From a checkpoint of a small transformer trained on Wikipedia.
Size: 8 layers, width 768, 8 heads of 96, MLP 2048 SwiGLU, vocabulary 32156, 107M parameters.
Architecture: RMSNorm before each block, learned positions, untied embeddings.
Training: a variant of SOAP for these matrices, 711M tokens, 5423 steps.
Each number is 128 + 24 x the weight over its row's rms, rounded and kept within 0 to 255. Layers, rows and columns count from 0. The size above them is the row's rms in percent of the matrix's.

# layer 5 MLP up, 2048x768, rms 0.102, rows 1972-2006, columns 640-703
size [ 95  97  99 102 102  95  99 101  95 100 101  94  99 102 104  99  98 103  97  99 105  96  91 106  97  93 112 102 109  93  98 116 105 101  95]
[[124 137 127 125 131 101 130 154 148 118 147  97 156 150 151 135 162 142  99 131 114 147 106 146 149 105 143 143 136 115 135 128 121 151 126 131  83 128 121 166 141 142 123 169  98 159  91 117 116 106 145 107 101 164 139  69 166 151 136 118 162 132 122 142]
 [162 131 165 123 124 115 113 112  95 115 138 131 128 144 147 116 103 142 119 116 144 161 140 114 118 167 162 137 134 150 164 135 143 149 122 147 130  83 110 138 144 107 103 144 131 137 168  96 114 142 149 135 122 153 140  91 120  86 152 136 130 124 125  99]
 [128  93 100 140 146 120 119 122  75 140 126 125  96 126 127 100 143  95 142 130 149 123 112 142 154 114 145 147 135 171 153 128 142 150 148 137 119 110  94 142 121  98 137 141 135 125 124 119 127 135 147 158 127 125 173 150 120 142 107 128 154 127 171 119]
 [138 143  91 140 132  82 130 148 101 100 130 133 165 123 144 143 131 109  66 111 134 120 143 190 125  97 104 182 115 144  84  68  87 132 156 117 110 162 108 131 130 132 128 112 169 169 139  94 119 114 114 118 132 149 124 112  82 122 102  74  99 121  95 142]
 [131 128  98 126 135 144 102  76 149 167 146 106 110 115 119 120 157 126 135 119 145 115 145 110 101 133 129 127 126 133 133  82 160 135  90  97  74 157 105 113 146 187 128 140 101 137 144 142 139 142 165 158 127 153 141 134 134 143  97 114 168 139 150  89]
 [ 98 157 110 114 131 132 149 160 111  79 130 145 125 132 132 123 139 140  95 134 133 154 136 133  75 125 100 103 165 148 134 150 212  83 142  78 169 161 116 152 111 151 105 127 144 113 134 113 127 101 100 130 139 108 132 138 125 150 130 132 105 119 113 124]
 [126 127 108 131 157 120 129 132 160 193 119 127  99 117 114 156 119 153 149 132 122 191 180 131 129 172 134 106 140 135 117 102 166 147 130 148 154 115 149  89 150 170 132 160 132 105 139 138 144 147 107 135 151  97 135 111 163 125 115  74 132 102 134 121]
 [145 147 157 129 126 136 109 111  98 114 188 170 145 154 112 167 114 135 143 139 109 161 110 141 158 133 108 100 141 123 111 169 111 148  79 138 149 147 113 135 119 111 114 120 106 135 117 114 129  77 142 134 111 125 166 143 121 126 102 131 175 166 126 103]
 [138 122 120 126  96 144 143 117  74 114 106 128  99  99 121 111 132  99 107 138  98 141 140 119 128 148 123 115 179 125 112 130  89 122 107 130 132 121 113 142 143 142 179 109  84 146 122 143 129 100 112 108 155 141 114 130 131 122 124 125 135 175 159 101]
 [159 143 125 101 112 108 107 158 121 144 107 109 113 105 110 128 126 126 119 145 122 108  85 166 123 116 127  98 166 133 175 102 135 107 158 132 148  75 111 158 150 123 144 152 179 158 142 161 128 130  84 106 171 143 112 136 130  88 137 125 131 104  65 161]
 [ 94 115 118  91  83 116 118 156 108 140  93 127 112 106 127 117 102 118 133  92 195 127 109 115  64  72 121 134 130 135  70 117  96 160 113 120 118 137 122 101 134 138 101 146 134 162  77 136 149 145 113 148 126 122 108 129 171 138 104 149 102  94  90 122]
 [135 164 105 142 171  92 131 120  85 149  99 111 111 133 109 109 113 141 138 125 115 165 107  96 154 111 127 138 142 151 120 119 101 152 118  42 114 142 133 153 123 121  98 135 178 146 117 149 157 170 155 145 108  99  83 100 105 132 154 111 109 109 106 120]
 [124 132 138 108 155 154 153 155 126 108 145 144 131 113 170 110 113 159 133  97 106 130 144 149 111 153 121 139  95 116 157 168  92 164 109 107 168 121 107  99 137 107 159  99 129  87 179 125 168 138 114 126 134  92 157 127 158 113  87 128 113 143 109 108]
 [ 75 158 130  78 126 177 151 104 157 105 129 116 132 135  93 173 149 120 138 123 118  96 136 132 106 153 172 131  87 134 126 118 157 134 138 149 172 145 108 110 106 129 127 135 124 135  95 100 132 130 151 123 125 138 141 117 118 105 106 128  98 142 158 122]
 [159 120 124 114 168 106 128  95 116 122  81 141 114 109 138 142 145 206 128 108 137 141 131  97 124  85 174 149  96 101 116 173 150 148 124 112 135 172 105 125 123 148 141 131 132 106 119 119  89  86 115 133 101  96 118 141 170  95 103 101 134 149 169 129]
 [151 130 115 119  77 133  87 182 159  99 139 124  79 131 122 138 126  96 107 124 119 152 143 121 133 122 124 157  96 139 116 103 154 120 117 143  96 111 125 147 172  87  99 128 135  92 125 131 131 106 157 102  72 128 118 189 120 174 155  99 167 134 139 148]
 [160 151 159 114 177 157 130 119 144 158 134 133 113 123 153 135 166 140  95 124  80 132 169  96 111 150 114 113 103 143 155 130 131 121 126 140 171 120 122  92 116 112 165 137 121 151  82 155 126 126  98 146 143 128 142 115 133 129 160 182 112 183 121 114]
 [ 92 137 120 127 123 138 148 133 110 134 114 128  80 140 116 105 153 131 124 149  99  92 116 138 126 116 106  91  94 161 138 165 151 127 110  95 120 108 123 150 128 153 122 149 136 144 160 143 107 129 147  78 140 179 113 131  99 136  88 126  99 115  77 164]
 [172 119 119 142 133 158 152 142 121 120 136 116 122 129 133 132 130 102  46 141 132 117 155 135 135 119 135 154 195 141 107 182 168 137 135 158 132 137 140 114 131  97 156 123 154 127 151 118 164 147  98 137 171  98 109 117 139 116 107 136 115 126 123 105]
 [117 135 156 164 115 143 109 118  92 122 157 154 146  93 143 160  75 143 112 146 135  86  94 146 113 138 140 127 118 140 114 165 171 121 111 118 133 115 168 130  80 128 118 144 103 131 158 132 121 150 117 105 128 115 129 142 102 127 109  96 110  99 133  95]
 [127 140 149 122 123 111  90 133  97 101 134 100  79 138 150  88 108 115 135 132 114 138 146 123 125 123 118 137 138  91 128 119 103 107 118 130 134 141 154  73  91 107  91 100 122 130 100 110 137 129 134 112 129 104 137 118 179 157 110 138 132  81 130 139]
 [124 175 120 135 132  83 145 139 146 157 123 165 139 130 137 145 159 123  86 117 129  90 158 171 150 117 134 137 107 174 130 140 168 135 111 121 156 129 136 149 119 102 139 163 127 147 146 132 156 138  99  91 139 116 145 108 113 113 114 120 129 142 111 106]
 [101 134 111  85 122 126 136 126 104 108 118 128 128 114 119 143 135 127 161 129 120 136 109  99 130 142 123 148 142 103 192 157  99 117  81 129 133  98 136  94 128 106 115 155 140 147 111 195  91 133 129 123 118 105 144 103 152 175 134 111 154 147 165 131]
 [126 110 145 149 116 136 119 139 159 143 107  97 135 127 132 128  84 155 130 129 183 123 136 108 101 117 119 108 142  94 145 109 158 150 145 121  92  75 121 142 113 108 143 134 165  97 129 130 141 129 125 104 139 115 198  87 110 118 104 121 116 166 158  91]
 [108 183 187 155 157 134  97 168 159 137 208 105 119 117 108 117 144 165 108 142 139  79 141 133 141 144 118 162 175 138 112 119 159 138 121 156 135 154 129  95 111 135 152 108  94 115  96 106 144 151 134 123 134 142  91 141 100 115  78  76 147 143 123  98]
 [107 135 157 150 152 127 121 145  91 114 104 111 124 169 124 145 105 113 149 138 127 125 137 134 152 133 113 122 157  66 118 108  88 126 145 105 132 138 117  97 120 123 130  55  53 141 152 191 154 108 140 123 104 161 112  98  97 154 126 132 109 127 121 117]
 [189 128 160 103 135  90 128 126 161 118 136 125 110 117 178 102 132 123 138 162 146  57 104  92 112 137 148 106 122 114 166 119 185 127  75 123 128 134 100 117  96 112 149 122 116 113 143 134 145 103 108  75 110 128 147 118 163 165  95 146  93 124 105 166]
 [129  95 164  86 129 115 147 119 144 105 120 132  79 118 145 145 105 144 158 100 123 135 136 132  85 126 141 149 148 116 152  95 106 131 131 108  90 151 107 111 139 123 117  84 159 124  98 132 143 149 100 146 127  88  99 173 140 131 107 148 121 110 129 139]
 [146 148  98 107 124 117 108 123 126 158 154 105 114 132 136 100 142 102  98 114 120 161 139 104 163 107 130 142  93 102 106 120 103 105 115  77 132 134 121  88 123 110 168 141 111 141 175 140  95 159 117 157 113 145 144  65 136 132 139 152 133 119  78 142]
 [141 134 104 141 121 145 118  69  86 101 152 121 117  98 137 156 137 175 120 108 131 132 142 115 122 133  96 118 131  96 107 139 149 140 100 132 145 107 136 139 107 125 130 139 154 155 126  89 108 119 140 132 135 149 127 102  97 141 128 101 144 134 146 126]
 [188  84 122 142 106 134 108 143 120 176 102 113 143 122 107 118 109 103 141 127 130  85 122 124 124 135 137 185 138 111 171 136  94 140 123 150 127 188 133 107 164 128 147 154 135 195 150 119 123 124 131 118 100 108 143 125 145 159 127 122 135 126 163 139]
 [137 150 159 107 137  96 131  89 110 141 140 134 154 108 126 139  90 125 103 181 132 120 141 170 124 147 125  98 156 130 123  68 130 148 128 150 112 137 145 113 147 115 126 130  99 151 132 108 115 116  70 123 110  72 160  91 124 132 148 120 139 176 156  92]
 [144 108 161 115 108 178 114 157 163 129 122 129 134 127 110 128 125 100 137 114 122  80 161 158 141 124 145 153 101 134 135 115 171 159  95  92 137 114 118 127  94  84 119 145 115 116 114 145 101 114  97 114 172  89 145 164 136 131 126 181 125  89 138  93]
 [125 129 188 163 115 109 107 152 125 169 124 106 122 124 109 143 127 119 113 121 130 133 164 157 124 128 103 135 149 106 105 145 129 131 147 158 114 142 139  86 124 174 154  92 158 163 173 107 114 100 140 187 128  80 113 138 160 175 115 122 128 141 121 147]
 [135 133 151 110 154 113 122 132 142  78 104 129 110 107 137 106 124  73 160 114 138 139 132 114 122  93 105 128 111 150 121 157 116 106 148 127  93 113 112 122  93  98 114 129 129 135 117 147 141 153 135 111 152 152 106 144 144  96 117 171 137  98 133 166]]
# layer 5 MLP down (transposed), 2048x768, rms 0.1, rows 1972-2006, columns 640-703
size [ 99  99 102 104 107 101  99  98  97 103 104  99 102  99 103 101 101  90 101 101 103 100 104 109  98  95 102 103 110  98  97  97  97 100  95]
[[ 97 176 167 112 168 127 142 137 136 170 107 104 131 136  92  86 127 120  93 111 110 113 103  75 127 168 137 168 140 180 121 128 104 145 135 116 115 123  95 173 121  97 100 109 149 102 125 112 115 151 153 109  52 114 119 126 130 131 154 143 133 142 127  93]
 [144  97 186 103 160 154 140 122 122 163 166 114 151 104 153 106  96 154 102 107  81 154  96 155 122 109  96 116  93 148 154 156 130  74 111 148 107  92  82 159 139  93 142 129 118 137 108 114 141 159 148 125 100 102 149 145 170 113 149 132 157 144  99 100]
 [115 110 165 124 150 126 135 120 162 185 127 117 145 181 113 132 128 155 165 128 127 113 150 116 124 106 179 137 126 191  75 155  72 151 151 153 132 117 115  98 138  58 106 148 103 132 118  87 126  90 126 100 106 128 133 164 150 138 173 140 116 107 125 152]
 [129  94 115 153 105 103 113 119 118 110 159 149 170 165 118  85 149 122 125 167 113 122 170 164 123  86 140 126 143 133 119 147 146 132 135  90  75 126 147 118 120 116 141 169 132 152 134 126 113 123 106 141 134 138 167 102  81 137 152  68 128 154 124 164]
 [ 89 153  79 129  90 119 106  94 117 160 127 155 102 136 111 141 143 168 145 131 128 118 142 111 110 185 168 115 166 130  90  90 156 151 148 139  59 127 132 128 138 146 136 104 115 138 108 106 162 119 133 167 105 158 156 117 158 151 127 109 129 113 134 150]
 [166 107 143 151 121  96 166 120  99  90 161 123 160  72 119 128 141 148 113  89 145 121 142 151  98 137 123 104  89 172 111 134 116  82 130 109 132 163 119 133 146 113 111 113 102 125 111 130 165  86 131 111 119 111 137  98 132 150 135 149 135 131 133 142]
 [140 136 162 134 117 137  85 144 124 150 148 131 118 133 115  97  82  91 132 167 128  98 119 134 106 137 152 170 143 130 119 130 157 117  72 121  82  84 101 136 192 102 131 135 174  81 105 161 125 150 169 126 142 127 141 161 130 151 128 121 141 133 121 114]
 [117 132 139 152  97  98 121 106 126 137 111 139 121 113 128 177  68 120 113 159 141  94 136 111 122 142 110 138 131 142 133 143 185 110 114 116 157 103 137 140 107 181 143 156 151 127 144 154 137 109 171 126 122 125 140 130 144  99 136 164 107 114 142 107]
 [141 116 127 101  91 168 135 106 111 121 163  82 140 133  99 135 108 145 128 122 113 111 156  88 100 152 115 170 120  91 136 120 105 130 140 127 111 129 126 188  97 165 143 113 145 160 159  97 147 143 100 115 139  99 159 115 112 144 140 141 129 132 110  96]
 [126 120 110 139 124 140 104 165 137 160 114 142 131 129 142 113 106 118 114 103 125 158  90 148 115 122 147 172  92  30 161 120 141 101 125  35 123 120 131  88 100 119 131 116 170 147 117 126  85 139 153 134 153  99 149 139 119 106 153 139 133  96 115 132]
 [130 140 195  97 161 137 106 135 136 130 121 117 154  94 156 126 143 154 119 109 101 109 131 133 107 143 101 131 177 165 137 119 125 162 140 126 156  99 158 120 123 128 115  96 101 123 136  98 153 121 121 118  95 123 125 162 138 132 128 133  81 118 136 135]
 [149 140  87 153 127  88  84 174 112 117 116 161 145 109 155 148 120 125 103 121 121 139  26 155 153 108 173 127 124 132 142 103 109 123 115 133 109 137 161 100 116 152 137  96 116 127 172 152 108 117 129 135 125 107 111 125 132 140 123 132 123 108 122 140]
 [ 87 158 163 144 120 133 120 173  99 111  98 169 100 123 149  81 157 158 102  69 104 145 115 118 165 139 161  94 116  78 117 132 114 136  98  83 160 142 127 126 125 109 151  97 110 140 152 136 157 155 151 105 141 131 138 133  85 132 128 141 133 126 113 145]
 [ 85 128 131 170 121 114  86 131 121  83 111 146 136 153 173 152 145 119 105 101 126 140 139 133 104 120 114 118 143 140 127 118 130 127 144 172 127 184 126 134  76 132  95 159 130 150 128 112  98 169 133  67 145 172  97 145 119  99  88 109 169 120 116 110]
 [141 140 154  76 163 139 165 111 115 136 123 104 134 121 153 124 111 138 127 107 158 128 135 140  75 136 109 175 116 118 132 129 127 119  96 129 160 128 168 156 105 137 147 123 103 147 126 130 131 114 109 152 107 118 145 131 160 122 167 111 161  96 132 133]
 [157  79 153 168 120 128 110 138 180 130 131 150  92 117 129 121 130 134 137 149 132 147 154 127 154 138 141 114  69 116 153 116 164 106 112 117  88  87 160  94 115  94  56  94 170 145 117 132 148 135 157 103 138 152 105 123 119 172 114 143 120 105 120 128]
 [130 189 124 148 138 107 136 117 131 131 141  88 123 157 162 137 130 167 113 101 124 144 134 135 120 100 173 162 115 150 132 110 118 145 144 119 155  99 161 128 147  85 155 110 110 109 128 128 164 112 107 128 115 100  86 124 146  94 138 156 106 130 174  94]
 [101 104 103 152 155 101 117 164 144  97 151 148 135 139 135 102  87 180 136 161 152  81 145  83  83  99 134 119 101 126 124 135 147 101 179 109  94 144 141 105 151 129 150 130 106 172 145 183  84 134 126 109  87 129  96 130 132 155 130 203 126 102 125  98]
 [146 102 133 145 136 113 126 106 133 137 111 134  74  97 140 131 145 166  62 145 118  89 112 140 131 114 159 116 131 118 109 129 126 166 151 115 140 132 161 140 135 126 110 127 164 151 134  78 141 166  88 105 100  85 151  97  92 178 137 151 163 162  94 141]
 [127 149 107 142 141 118 104 117 140 124 146 173 149 124 145 161 151  89 138 141 109 126 184 152 147 100 152 106 155 149 126 146 122 123 115 124 141 126 139 107 102 134  87 139 128 141  97 168 140 179 156 136  91 137 109 156  95 111 106 132 105 117 162 119]
 [109 130 176 137 125 119 131 136 117  92 139 152  97 122 144 137 119 126  97 146  89  84 128 143 147  86  94 129 113 112 146 115 111 138 142 107  99 137 131 111 141 130  81 103 164 177 120 120 174 135 101 168  99 104 181 131 186 119  50 101 124  99 138 140]
 [122  82  95 137 118 156 107 132 136 140 113 126 141 136 143 179 134 145 123 131 134 113 129  88 158 149 118  90 147 146 135 141 110 125 128 162 148 153 143 135 149 145 132 102 176 142 105 130 169 143 140 126 108 129  91 138 130 158 163  94 189 201 178 130]
 [153 115 108  98 167 154  99 131 113 154 130 129 170 165 129 143 113 122 142 144 173 160 101 161 108 113  75 145 138 140  99 162 137 108 157 104 173  93 108 171 118 101 157 150 157 137  88 127 133 100 104  75 134 108 103 132 110 138  99 158 132 122 135  99]
 [134 146 116 136 115 172  93 120 120 114 142 162 125 108  91 140 128 117  98 119 127 184 107  80 159 100 135  99 135 128 127 150 135 106 127 134 116 138 143 118 114 128 159 154 142 132 144 130 169 115 129 182 117 141 162 148 112 121 136 112 116 129 139 145]
 [106 124 133  91 136  74 142 161 120 113 119 100 143 125 118 172 146 103 111 158 120 117 140  98 143 141 104 122 139 132 103 121 155 117 150 152 103 160 118 128 139 146 158  95 125 124 153 111 127 124 134 108 146 128 103 116  54 120 127  74 129 133 161 116]
 [102 145 139 140  70 144  93 136 100  91 115 131 104  68 142 114 130 141 105 131 124 165 140 110 178 118 173 164 136  96 148 101  98 133 129 155 125 135 113 124  85  99 142 104 126 134 105  99 144 137 140 134 171  81 138 135 143  92 148 160 150 116 130 131]
 [101  97 125 150 143 126 143 168 128 145 125 120 192 138  76 122  95 128  92 118 151 107 131 143 127 136 167 138 152  82 153 133 113 130 104 106 143 132 142 142 131 110 129 133 133 153 142 134  88 138 124 153 138 143 106  92 131  71 149 163 102  98 105 158]
 [141 101  99 127 114 118 112  97 109 118 156 183  99 113 142 128 131 112 127 132 157 119 153 130 114  91 166 120 127 118  82 113 137  52 113 131  87 126 135 170 131 167 177 124 137 122 130 102 146 103  91 134 173 126 144 120 122 135 138 155  99 136 120 180]
 [159 117 143 121 129 117 142 142 129 160 129  99 129 101 115  65 135 128 107  79 122 135 179 160 124 127 109 113 162 119 121 116 110  83 106  57 126 135 143 147 114 162 165 133 128 180 129 176  96 149 141 147 135 137 121  80 123 111 154 105 133 118 122 158]
 [156 148 145 123 127 187 130 115 114 138 144 110 122 139 156 127 120 107 150 117 169 133 109 166 109 158 117  98 139 147 129 144 127 115 128 154 136 130 103  91  90 102 134 166 120 180 162 135 129 162 136 103 135  83 130 127  93 124 129  97 140 110 141 116]
 [ 97 158  96 159 134 166 119 174 139 130 140  68 131 119  88 124 113 137 154 118 122 168 121 130 121 122 146 120 136 147 112 107  69 164 125 114 140 135 132  98 118 115 162 120 142  77 151  92 141 141 134 139 143 149 100 138 167 182  99 159  96 164 130 119]
 [136 161  95 124 135 131 110 166  99 184 118 161 127 147 141 159 159 147 125 162 129 130 142 129 122  77 126  91 121 146 116 154 117 153 129 165 142 106 166 122 169 120 142 143 115 123 179  99 147 122 136 121 129 149 105 143 102 162 129 131 130 101  75 148]
 [132 148  87 136 121  79 130 110 131 121 113 141  69 121 110  95 151 125 134 177 137 114 118 102 114 131  98 123  72 113  91 146 118 113 139 128 135 122 112 171 122  92 156 104 108  86 125 133 123 138 117 126 105  87 150 171 124 167 118 110 106 149 154 152]
 [150 120 117 126 130 143 134 139 147 132  87 111 183 156 145 133 111 141 120 128 128  72 131 130  85 122 140 188 104 127 120 130 116 133 124  93 134 131 142 110 104 183 125 158 130 148 124 136 127 146 119 119 135 105 125 115 131 137 145 171 108 121  98 105]
 [150 130 134 147 137 114 163 109 176 120 136 154  86 151  75 104 161 137 117 134 125 146  70  93 140 143 145 111 137 141  94 102 136 172  94 123 124 136 114  93 115 154 127 115 122 114 132 113 119 101 146  67 111 123 141  80 138 175 115  77 131 118 125 163]]
# layer 5 MLP gate, 2048x768, rms 0.0977, rows 1973-2007, columns 640-703
size [ 95  99 107 102 103 101  95  98  99  98 104  98 100  96  98  96 105  98 100 101  97  95 101  99  93 112 101 109  97  91 121 103  98  92  93]
[[127 133 113  82 132 153 121 137 144 165 121 163 133 143 162 137 148  85 132 116 124 130 160  98 135 132 143 111 120 137 156 137 115 133 119 183 169 146 113 126 175 119 127 152  85 151 133  88 114 119 132 124 174 150 148 106  86  91 140 137 115 131 109 106]
 [132 132 126 117 128 160 115 162 145 136 186 132 143 116 131 152 115 152 132 131 133  99 128 139  96 131 111 193 113 136 134 123 158  94  97 139 163 149 158 153 130 110 151 170 133 165 125 133  93 125 114  91 189 108 128 116 121 140 143  98  93 126  98 192]
 [151 117  47 143 182  96 127 134 136 135 143 134 164 137 108 112 166 103  77  86 160 139 136 110  63 117 113 140 133 131 166 103 101 110 132  91  86 117  76 114 149 110 116  85 126 136 158 164 123 140 161  99 131 128 149 118 128 107 153 104 100 120 178 110]
 [120 183 150 124 138  98 131  95 124 155 156 127  86 112 107 135 124 102 127 130  82  86 118 178 123  90 115 106 183 145 110 108 138 133 105  99  98 164 105 136 202 165 147 109 128 171 116 149 134 149 105 177 122 156 125 128 158 114 148 134 169 115 131 119]
 [179 134 122 134 140 143 108 124 150 158 115 143 125 103 112  98 116 147  98 181  94 155 152 121 158 153  97 162  99 115 101 148  89 105 127 132 122 118 155 171 124 129 111 141 109 136 104 151 141 122  91 155 128 128 131 149 135 142 143 163 134 104 163 137]
 [134 128 122 134 128 147 107 156 135 140 154 148 102 126  90 154 103 122 106 109 121  85 112 143 130 119 135 127 122  79 106 106 150 130 116 117 125 132 133 175 115 128  70  93 130 116 165 164 121 127 131 134 149 128 184 121 138 123 152 107 140 101 103 100]
 [166 134 124 132 131 156 110 133 120 127  96  91 111 116 148 144 147 121 120 130 100 125 149 134  72 105 155 137 101 145 162 113 122 100 173 130 112 149 140 140 150 115 129 110 184 173 123 149 153 171 129 141 129 141  97 152  84 116 137 146 123 122 119 147]
 [125 100 125 133 175 121 110  97  95 121 181  91 158 152 105 128 113 126  99 136 151 124 183 128  83 133 112 141 120 146 144 165  80  96  91 123 126 143 115 157 133 137 160 120 166 120 124 159 107 146 149 106 137 149 148 119 148 101 124 139 111 140 167 148]
 [100 112 144 146 159 132 140 140 125 142 149 161 117 134 152 111 127 109  94 132 142 136 127 117 120 112 118  88 141 116 158 150 135 148 136 108 119  96 148 125 147 128  98  98 130 131 152 149 115 122 151 151  71 116  92 136 122 133 171 161 124  69 158 120]
 [127 129 130 158 134  63 137  88 127 133 192 148 124 125 111 148 115  84 115 157 132 147 113 121 149 140 150 149 127 178 182 126 174 122 200 160 127 127 130 168  66 132  98 102 133 124 113 120  90 137 138 128 123 161 147  74 129 135 165 145 110 150 138  97]
 [127 165 152 123 131 136 121 147  89 141 120 113 125 130 107 146 116 130  90 123  86 146 137 143 124 178 119 124 115 142 138 104  83 173 137 153 111 135 149 118 130  88 114 151  99 144 140 148 155 116 128 109 153 129 158 106 125 170 173 127 132 117  81 111]
 [138 117 123  88 141 126 108  91 129 143 115 136  92 139 124 124 131 145 148 110 127 108 132 137 138 158 148 127 143 114 158 117  88 126 118 100 102 129 108 121 122 140 135 107 126 167 143 113 156  84 119 128 118 147 115  99 107 100  90 115  92 146 104 139]
 [107 141 118 142 155 152 125 113 115  66  98 142 134 133 135 173 123 124 119 149 116 109 125 146 160  97 110 143 110 136 139 130 134 129 175 139 125 167 104 102 146 168  94 131 122 161 137  63 191 142 155  90 148 170 105 130 101  98 161  83 136 149 124 126]
 [138 153 128 125 142 120 136 127 170 145 149 133 122 108  98 122 131 127 126 116 140 119 126 145 146 176 123 143 117 137 116 104 132 127 117 170 132 136 164 150 140 120  74 130 146 111 168 167 131 168 133 164 108 157 102 122 132 149 132 126 111 100 106 165]
 [120 116 156 133 133 130 147 108 116 132 143  92 131 142 119 129 168 104  79 168  99 126 144 130 111 159 140 138 138 160 110 106 102 139 128 102 192 117 153  76  98 163 154 104 118 153  93 123 102 136 117 137  79 147 146  65 115 145  87  87 111 132 175 138]
 [131 155 144 115 126 125  92 109 126 106 104 150 151 104 143  80 141 136 111 159 159 126 134 121 115 140 109 145  93 157 119 107 117 127 112 109  83 110 152 120 164 125 120 162 138 107 102 134  94 135 138 133 159 134 113 160  82 123 158 128 129  75 127 140]
 [113 136 157 135 168 154 106 104 115 131 118 159  95 147  99 153 108 106 155 149 121 132 121 139 130 103  70  76 165 130 144 114 133  58 139 127 115 134  98 164 151  83 135 140 154 127 116 129 150 138 149 121 138 129 138 100 136  79 127 138 159 141 121  69]
 [101 153 127  88 131 102 114 183 133 113 109 130 127 157 100 103  86 166 153 128 113 120 108 142 114  89 117 101 113 127 101 118 150 131 121 125 135 146 143 126 122 116 158 132 140 174 127 135 134  89 127 120 144 183 108 164 128 136 182  96 116 105 124 155]
 [153 103 132 119 147  66 141 120 141 114 120 174 114  80 128 144 123 143 116  84 105 168 138 170 148  60  73 151 103  79 145 131 120 160 162 121 101 107 106 123 118 155 130 106 137 176 133 137 118  98 115 140 165 133 110 103 155 125  85 121  89 147 117 125]
 [107 144 140 109 136 100 136 129  84 108 136 189 136 191 159  71 129 140 130 117  92  84 133 112 123 111 153 141 155 109 133 124 155  82 116 113 159 160 121  84  79 129 118 116  99 107 150 143 149  94 125 128 163 133 129  92 200 152  92 163 119  56  62 135]
 [ 92 147  95 100 117 127 100 157  89 113 120 140 126 159 112  90 107 114 151 106 128 109 124 112  88 144 121 122 110 105 124 149 120  83 119 110  86 124 129 151 132 181  77 156 126  76  88 133 107 148 145 128 123 128 135 134 156 168 114 139 152 150 159 137]
 [145 137 185 143 126 144 142  76 129  98 104 114 101  93 116 141 169 143 160 121 141 121 134 105 120 140 146 102 135 143 121 102 135 126 133 136  95 176 161 139 117 104  99 112  99 148 148  99 161 108 145 187 154 138 115 155 122 125 152 130  97 104 119 103]
 [ 86  83 211 156 141 144 121 106 134 152 118  98  97  93 116 128 158 104 126 145 165 117 131 168 133 125 126 154 115 134  89  89 129 105 135  94 125 114 152 120 107 137 149 137 137 102 147 152 115 128 106 117 141 115 177  87 163 132  68 167 146 117 112  99]
 [123 126 147 147 103 101  96 110 106 124 153 137 110 150 117 102 177 126  79 144 173 151 116 132  69 132 121 141 147 133 138 117  82 116 175 147 147 142 102 103  91 167 114 106  96 142 145 149  67  60 136 152 122 128 168 142 140 124 103 171 129 126 136 128]
 [143 127 145 118 169  99  79 154  89 105 193 136 152 109 160 118 132 116 123 162 111 159 146 126 136 141  95 115 120 101 174 145 100 108 145 122  94  80 119 112 141 140 122 107 142 113 133 102  83 145 132 114 148 111 141 102  84 149 134 172 119  87 128 140]
 [144 137 117 149 114 101 197 105 100 115 122 129 107  62 150 141 128 137 110 113 128 118  86  94 151 199  97 114 137 107 134 124 131 108 159 107  83 128 141  94 124 129 120  96 136 144 115 141 123 141 111  75 113  94 115 118 113 100 125  94 113 105 142 144]
 [ 88 110 138  94 105 127 118 110 155 121 153 118 141  78 104 135 128 105 161 144 149 123 115 132 138 172 117 132 118 116 158 140 163  82 168 123 129 150 129 149 136 166 155 108 107 125  60 111 135 171 123 172 137 123 155  98 112  98 132 183  85 154 116 122]
 [133 138 118 115 164 119 143 125 149 162 120  92 101 152 108  91 155  91 104  80 131 150 115 113 149 129 114 139 107 147 146 126 122 101 140  95 127  99 113  89 106 157 129 128 127 109 153 158  97 157 124 148 106 125  98  79 134 118 108 113 125 106 110 171]
 [139  99 148 133 126 125 154 137 147 107 153 150 146 161 101 135 135 105 121 153 128 150 139 144 116 146 124 125 108 140 119 102 160 102 111  87 114 122 133  99 147 147 101 129 118  87 133 121 103 108 140 193 114 107  87 115 142 111 117 115 130 145 135 128]
 [ 99 121 149 117 180 128 150 182 123 110 154 124 147  99 163 148 120 152 157 104 106 124 135 113 132 130 103 130 128 154 171 124 179 107 151 109 141 140 141 150 126 149 125 107 112 111 173 165 115 119  89  92 112  91 113 142 105  86 147 182 142 139 147 141]
 [143  92 114  79  80 158 131 163 113 133  76 131  92 108 149 124 140 102  95 144 150 164 140 127 165 130 105  92 132 117 138 151 100 107 137 109 152 152 134 158 127 143  99 146 112 141 117 132 126 127 170  93 128 125 155 127 108 130 122 121 147 133 130  99]
 [121 142 155 107  81 115 151 146  94  78 131 117 168 144 107 114 147 117 148 117 108 136 137 133 109 158 116 105 133 161 112 145 106 136 153 132 109 104 131 122  79 138 104 132 146  78 143 132 139 116 128 113 130 131 149 108 178 148 100 146 121 126 162 122]
 [ 59 153 104 109  90 131 120 121 122 120 105 144 140 165 135  99  96 148 168 141 137 162 135 177 137 143 158  75  94 114 131  85 107 115  97 135 146 122 138  96 117 156 125 127 186 105  97 140 124 146 126  98 157 123  80 117 143 104 131 136 118 156 108 120]
 [151 101 130 110 114 137 112 101 129 139 131 151 134 146 111 134 123 154 134 136 144 113 176  98 156  88 169 160 126 136 136 116 136 143 151 144  76 137 113 174 151 143 126 154 124 123 104  94 121 134 140 124 111 108 112 168 182 151 132 151 144 111 106 154]
 [ 83 110 108 121 158 151 135 129 130 149  95 143 170  92 122 143 130 189 120 141  82 138 129 129 108 107 127 149 149 111 167 154 126  89 128 164 116 109 129 148 150 131 164 131 114  77 175  78 102  86 143 144 158 111 131 141 119 192 132  93  81 171  86 156]]